Weights of a small GPT-style language model, trained from scratch on English Wikipedia: 9 layers, 2916 steps.
Each number is 128 + 32 x the weight over its row's rms, rounded and kept within 0 to 255. Layers, rows and columns count from 0. Numbers have three digits each. The size before them is the row's rms in percent of the matrix's.

# k: layer 5 attention key, 256x256, rms 0.0927, rows 25-49, columns 128-255
# q: layer 5 attention query, 256x256, rms 0.0949, rows 26-49, columns 128-255
k25 081:066247081097084148160091146151170159138142089118125109149135108135106115060074116162168120093109122173146121135115141095139099072081082085134118129121132121100120167169119104148108213166140133135146122128155123127110145162111135117146139130176081198151098127150168073134111137137126168199152184160069177130126162091122090172160143133137147158141135131193095165147162093116120144144113
q26 096:138141070134132197142122144124138130158109103150146164064160160122149152118150148111129136133134099076094125182161120186142097146132182137073147137111131128143122096080127106135133151125119145135173157109104100171070117082102110136109106112143102153177108092104132120080070116071163134111178107086071166109146070151175132144096175197128077127151177131108147145099077094053172179122127
k26 092:102142090129127087155141118167106119129159207116118102120154136184101153146145113083134087174109114160112161133178141066136185104159086118135116125096185100129083149093098109161114132133133163085151090123113187099131081112159138115134111143153140115135118059136182110084161144111186115036123137096112124094101070113109127216113153112095149163179137173239126116170119158081149186131136
q27 093:195174080135149109133122066161132149172157080169101107117103133127129107090131094151102125153111094174121154103095102102182123079180100108109137162096095099086139143113089145153075067153083166165133159163141074127092153142147105159128199111108117159141095094097183070141113099122112143176150123056118153137143151108110137149164118153140140063108199108099133149098196113129137092170145
k27 072:136128131124125160062159126132176101122125087168166109126141138097140093151134116092135105201082104167100167158073175120177106151141104148122134125216148153131131137213159175126137101138065164160111112089164190185073126108114173153073148126143163156140043141109097079142157120162125085091179084123156186200133141124122132147115168165121178125202106110156141159154136150109106152104170
q28 088:148136163140147101072068094112182161125180110147093057172136118148118150117142086060170132124137131167140138103106153095079129110092150100104164080176100198083106101104116122053149083100057108093171156165143149163176114152094130116076108145153100203136133137134090142173124127177118164113140171127171096129097172110165138162128095148094127154090111154106224078111145113120114152113158
k28 085:136203151081129129167103108100163123147153127107104092088137128136071102137068139174153098156092126149128106143130100104174141125135097085058180087105109055114137159142132147119147127121132176092152138182119147137166232118127117131124098134164097116081119126153171109113145084110115117093107139131128151085115132152113126142080137082172140111146135156181087157045137130088149111191144
q29 098:074101140190150209087124122157084101161106100134177091104155152167143145119101156117165135078134140080133159126080124155127174140081134159130100138135119120112170079135179192103104144154127069111133126065148113119132091118108151145113122132118093170149141132150055130138054140186179134191083162165163090142127113136123131090146131172106114096141120136091125149111125057174133111100154
k29 087:097244098192071124157129054124109145171155134101099162131152131094067168115167162117125098172155137135103122168128129125160114122101189132077127094084140077130120116172126122126177115087153144100155125118115193135094198162120133120069152160182109147103140110117106138155154096130136144030118145122148107144174165150077112091110135130118117119147127129114158131162067088166137105127118
q30 097:084087161118086098121155146100130180116106116112118169060139143093101119189094151116179094128142087113111084110128116201086075133124172117112126131146165142136124133165175072068145135084138147155139101147124106101174161111167105116151125125138131111107124129131162182135082159085135171100129144165076126147143136099126144100134180168109069143116171174159126101124062151076173098164130
k30 083:164146042099132094171162099140133123123186100070163105144164123145166127098140109140165085186136146124171173142143130133094167119154161139157138175112135059114110164131109177127125134130159055182088144087165116100102093112165103153132085119154127109212137106145157109126130129098076097166087112144059133126134075145154094103137152129112120125124076148161191173177156129130092142130110
q31 101:180127153096065095112148064089108164115160095086099081161084107120141120067096090146169183114098122113153108115089207106130151077136085157083103086122145090097151144150150117056144108130169102118136064203134095123131121136130109194155126122139117148132141087113158062177152111109095157148170113103152132122128132112040111117155135064151109066102114119118098123115172117092124076149152
k31 101:102196170140094107110075151151147139156154110099146063127103148163157099075106103158158139123107061144131124153113128166146067110061100115132155162108174142139144133213113173135138144152141127109133104147149115144113115150153118107140144128129132092140119065102188119197115168199118144171138133135122181173133136100099084163155114120147094129113081121168066192105211098146116104135169
q32 098:130150100136130099158141163124093134180152100058167134118105086063167142110131139159122099129125086117070134191115116155106116118116157132132144219120143129113112156160078144105142091106098122139123110120125098189074129165155128106190128137133126081096143123136125112103114119107150131078120105108107115178127144094147095183150151096163091135102170089110126117121097142171151083126049
k32 081:084149141100144074163184139094201182083149158180121119153162134160156116128149115159186134154118153148091079068103108075111105098139155125099025096123137093149090148117166091094094159097081168115168129136152106150133130121088112106141079062158143153138073149132169098150113092105106118105179148171162159086162172127123077065140099124099221154139105123151128130195143139049030117104065
q33 100:083093155121100132114159158106079120118083097116135099153126132080107113100115185168133129123191121113102147145182177168187122137153102155169118151180096172081115121112130093165167152073131100143150081121140111050115115121147078103052108132098118154147108127122083156097124193121143098113082169143100122095086121112150182186131110157125139178163087177083086114083161112132139115088119
k33 095:088112064094144157034122059106071086129120170124120156066098141105134164134156164114125122102106173156188067126174131161135150077081084154110094119091112154163093106135111102161180170112134133122112081119107102155129107179122182100176136123134137080144100103172132136165178086155145131105152185151139075068141162127144110102111133137088095122112117104064084095158074113147153131137121
q34 104:090101108160104125073104134105101152146056145158120149113128140145099129116150125076099122140103189115071174127152103123136106193157150111140120098124127138151168152136132162158084134162057104075134124092140128108175122152089132116048120160097078144142105090136092172150128160128171120166151128113118108044118138120138110102131147156124131156166124078116185117109116080131115110088149
k34 094:145051116145141080147136089158072064119086128105086167123013137169110142103147135115114142186146088090129159148109094163158137110163143117129122157116125145137135095220111170182068098084135134111065118064143136127078142093095123145122096172133182137137170110152168096110079108130145157097123121140115037152070149136130134120115177165090097087082107135118076094103113131149139101099114
q35 093:132099153111108143143082132193157154167078152151145079081122143232174111142124090078140170162117156098132151141137154187161176107087127125078104164128168130131121126111132154132127102119078101040102111103118142107108057108153162113081120140120109113146117093129109152072128122164083150114144167132154116065112113127141129096074085136094178096062144112122133118114098100152190131148126
k35 092:130086131145178164112121129185137126094119125086186112163152169102091129187193106124196115145165079125056178128117083093157156149103117110150181063065160141136122140043116147154095162098145075113190070157193165100153107089083103102080157122156111129123094143173170172094120093130116152143198116136149131123084110139156103131117094116101157111124101139140138082050120122156107122160178
q36 107:148118100127129134167116172164163073113081129146121153117139192094083145130127125121138106125111133095124126110123143132117111145128128114083131118136160145146099138124137142126191167119158082103095152108120138083078153017080145158090100163125182106150093120149132149073089133115161072121124137198097102067072129125147091126075180179106096092160111138179150128152106093125153211080115
k36 114:070164097139168109170137137139146136152133177151091131093101172172143122127137082106111084058134145203167130131168105110107120097168155154178106157146137092097119164101150141182179109089122108101110094120123182113166165083118052122088080173123137119067144095125132159046145164185115121132092092194102128187075086137112101071155104127118118115093154203154123125099137196155099144145071
q37 107:143101133156112100146117059095134077115132098105158094174157150074147115095107131152093100079101105184108128155147161100122106163172126144146122120115124144150086130117112119125157145102136165139189106127107144102086118156171082149134179153127069100076128127136158146104106123092132047106132142125200134130140102113127062173166133157114189172143179147106154153164148105099153119094160
k37 122:132138052117093069159174103131133159114167146078168087146184113136144131095112117139173093098113122119101111138121127057113094112137093095146165065125119103121036149177127110123066140066109095115173074123103127122133133162141172152092139123154033135135093141158206164081167126091147140106163124088089108088169132121163126183124126157139155140141198123094144119154198144155118106110121
q38 109:126140131167165107141114134158148115097111093154121097134168125160104102112149160154099124120169221195119117135153086169154201135118158096102163123126119049141130132103125153129151115145119122082139127126101076090113128147127048087166195106110146099157110147156140119133172155174167107149146084092169096120044107085185138166130131173122176083152139118104191162092136112180191160133156
k38 111:141164126177168195090072055151105122136144139151116091161153123120101130122109156147080187088164157161085115089104125154100128142118162064144123110076130114116151134068122120141158131175115098133128120135143098099126150157124137073107174136108151142079151153121142153141148132122084171150116148068152073139122167158136134100154100115150117120097076129155112187111092170158199121121164
q39 111:081142119172161228195144175144102097156132113145159170080139131124124106142095125115090150114128150143134157133168149156164136178112151149172104144152107191110101150086084159198125164099123146102135180060136120148113101126105115121148037176129175103148150120098077110128089152116141106134068145133133130104151140167134090132146161169082141121140160168181099127188078071153109155099151
k39 125:112163097159137110159178109158117132145155148155122124095164146070134118109118145131120144166154126115097146167090124139092122135151109082146093154144108190160161169117188136113061099156179162158077143129114150160180137122132166138151100134150096169085214106087125128174151104141152140163136153111094183166193139140108091069114143158123118150136170132128107110143117171085065102120092
q40 114:100142154180101127177143173092075140106166087090146108183133093093116112179179163147132159165184115134139194154145112147171111133117160089132153162223168138136121118158132122150122134122097155107144138115137126129104106152210118152182121104117092091150099111150165130125088153156145085103104059095115115203120114100148127107141195153151117132168150171050137091189141112126139121151124
k40 127:089145099140118142157166198099156109136173120134123132158146083169133200165130080116128114124147133147140109156138150133148166171214121146141078168176134122127106145105103124177116161097089103126121102133136131098131096136170125120119145101144162139141077163082117155083150146115158065097121106106120146169088096080128082148149113160155119232090131106129180100149144119065134146128136
q41 119:137167060085089101069146152110159100127094114181089111110108126163102068129178150111134139155142094082129059172135134102131167083085088205113140091112169127104114143130115192049172165171084126142159128154128098116066137072114112124136084114140122124161115178157095168130138189125116116111164201134117066135099108158171112139184108135069147152077111108102111132123150116112148158115143
k41 133:069185123107066087090067122096163145150112131158127105097158144187152106131171160116132106099145075108109118141098120151143140108159140168143141112128116091087050141129078129125145211161102153133170079188147129127104067064137140128123104087146101080138099145130194176114146159097134157066113106167133094106096146132090091117150160132108142126085076122183086138142134118128150109116117
q42 101:100149096157155166137127124227101166089125121107095120123106124182109120092134201088152173047146161173122149162128163137200124178107154160132098088122175128094117136161140129072110109135145109107107199151129107097122109219127145066115133171108091079150126102084130118111119104169116136151094188098169148105144166135114131085113117149170108110144107070112173164134132114122132151126166
k42 109:100118113094144150139111126163119159123130098139124117132115121197100176170117140082204136158158140136181067132176143140185097154117144140074087160124141166074125096123200174180135134164116157124122145102131116154158119109092164104144115104078135106056099150171176134163097157203129170171121163100181104122114175149109166098141082162143142096095134116128102107133158159121167128199171
q43 119:075053116155136101144118039116156069122111139117121139123163149112080139110086113094118131170181154103118150140120086161093105083108134101118157116128144127139111133203164100092103072155154166142147123134164110092075160134131066105152103129163104120073091149155149120076119148138099081138115182100151089174105133150158156105153143124062137126147142145098122116167105151086160028140136
k43 125:093087105066142124128154103166125081143067145067133142123183122129111105108131109113126156164153168127100171130144134159127103145113158125158131120099159154139132131118172095158112109128156136165176086140161120134144141140087097119170132132084174114064103061141087092123131146084125149081101161074105104166150095146134126103113144182061176074143132178149152162251141114101167062136162
q44 126:147095141123106106180124100161139101116136190152137175151154066126163153094122119141127107143143150119140153088157165161133155058193160124109084147151135167111055147081134132087198194076065085133098130152150140117112122151117079114117124103158136070115090183149124080124172111167138146099069110114156078118140153125102104125123155111105156143108145121098155096181131120143134140163107
k44 127:128122132144113107194193087117114119169163204153152144139122107152146122068108098118120088129099146174205139102151156124115122044143115196153128148148111157116113123133112141131160145100134134157124115190105114096102082163096086055154140120152106101134124119123159134143157155188131102102117100095147106102117171173163128085109133141090147179116144120053153188173121118144162065142102
q45 115:102119132147178092167146068144160154153187111171108195128104152142174097150155139109071133084154122204180117151090124124181135090132105100127062118132138129130152198141151211082112111124126193089094179108131100142157104123135128124142107118126138116158147146086098146100096090104136127131151095157108160104095123151121112124092167169149135168135167080122068122136176123122092066188138
k45 120:113070129101117087122162134117155120136137140185122162086104112151153140124124120144060119088128105120204162131145125102085152082146089121141087105162136072136175126122176201115165133090116113099115103091093093132144150088112155132179143169113103153117086140103095168147132164083153119119124115175077238160106132114113125126199132119171102137116137133135115112096102151107142166152135
q46 124:141113170092137095117129163139125089104101146107145135181056062142121141178080131100098138117105094083110179083122097167119144203191112070175152192175119172108117091093111055137161148128088079143125062100139158124121080144101151165082155141161123153144162120106196132120079124146104144118085116120100144077127146165074137154175142190127132155151140126145095166074152092132149153115127
k46 126:193121179144139144088129152168095128149118157123192138170069118147143099121118173133099188157113130127174147138106064149102158168155143097122180207204144122129095125126125102172142157090135119128153157089143149127061123178139154135066112139176144178096171162138120127143126094126131121140146151133123120123103103148073135137236183119158156126150089122090083105080141166169086084113152
q47 117:161114129128146127181186117093079081121091100107148167146145115124090152087136105127138113171131098167098095111132123121152109111163144101197135150173093134154059147086101130167164103174140118133149183125079165148145156111167161144177140188100126141125092120080189114157155086109151058186114189061104169089136152105098105141146090144142162135166126126085111158161196120132147133157097
k47 125:145092172168116169149158092129091062130154091095179154142113138126128083127156112140087107162108095144087108108113135146119128184104128070134123105158076173133086140077073112160152177138150148150155174103147062106168050176157112157130091123122109141199132134136143118139126132103090121135114161076083182127159125107096133164159164116148162131191145113104095142132157110126130143129107
q48 129:118134066083180176103127113092168089154147112124157100128101096148128131097051071111131119127155128121114147095145165089112107106071137097141137112161156101112081081135113136074143161130133140142150021096096120137122139070116126137134155117157125157159134202123125076126138111151119114078079151062184091179196148112115224175171109123098158151080128168129120167168082133139083194094175
k48 127:150092152161116121080108108119153119132122168097087193115157127134177151157110102129158184106120096148166098123116182103148135088087090090116109072130143177133137169126099130102153144125094184158150118103165169173088119142126140118155187100172111140117117133184126081156112131189108106142169148080142051126192145133142182128146158172104155133094097172119103182183088115165108175155127
q49 132:142130149099060177116091138166105143132098113139159131137092118130120158149113158152108131110107155104139090197058153100185098089091142105103177085126093162128124132119086122120081194071163092103106193094171132150126146117143181112079118128135106100170027190152070110174135092170181145124109156139185117111120123156124117149122114077131144094156166126131045056088169089119109137068088
k49 146:133156142165075102069129113151092120101070107180158143153083115068156144136160194179083163130104118090105112169101137139130083093117144150122156123143103125125142083140093099104104078125118112176071185158116133139108128141124186130064159140125078152157062161164065079184117067154173090029126129140147152140058175142177160146117152088122166084140187072141099058111118106122113133133084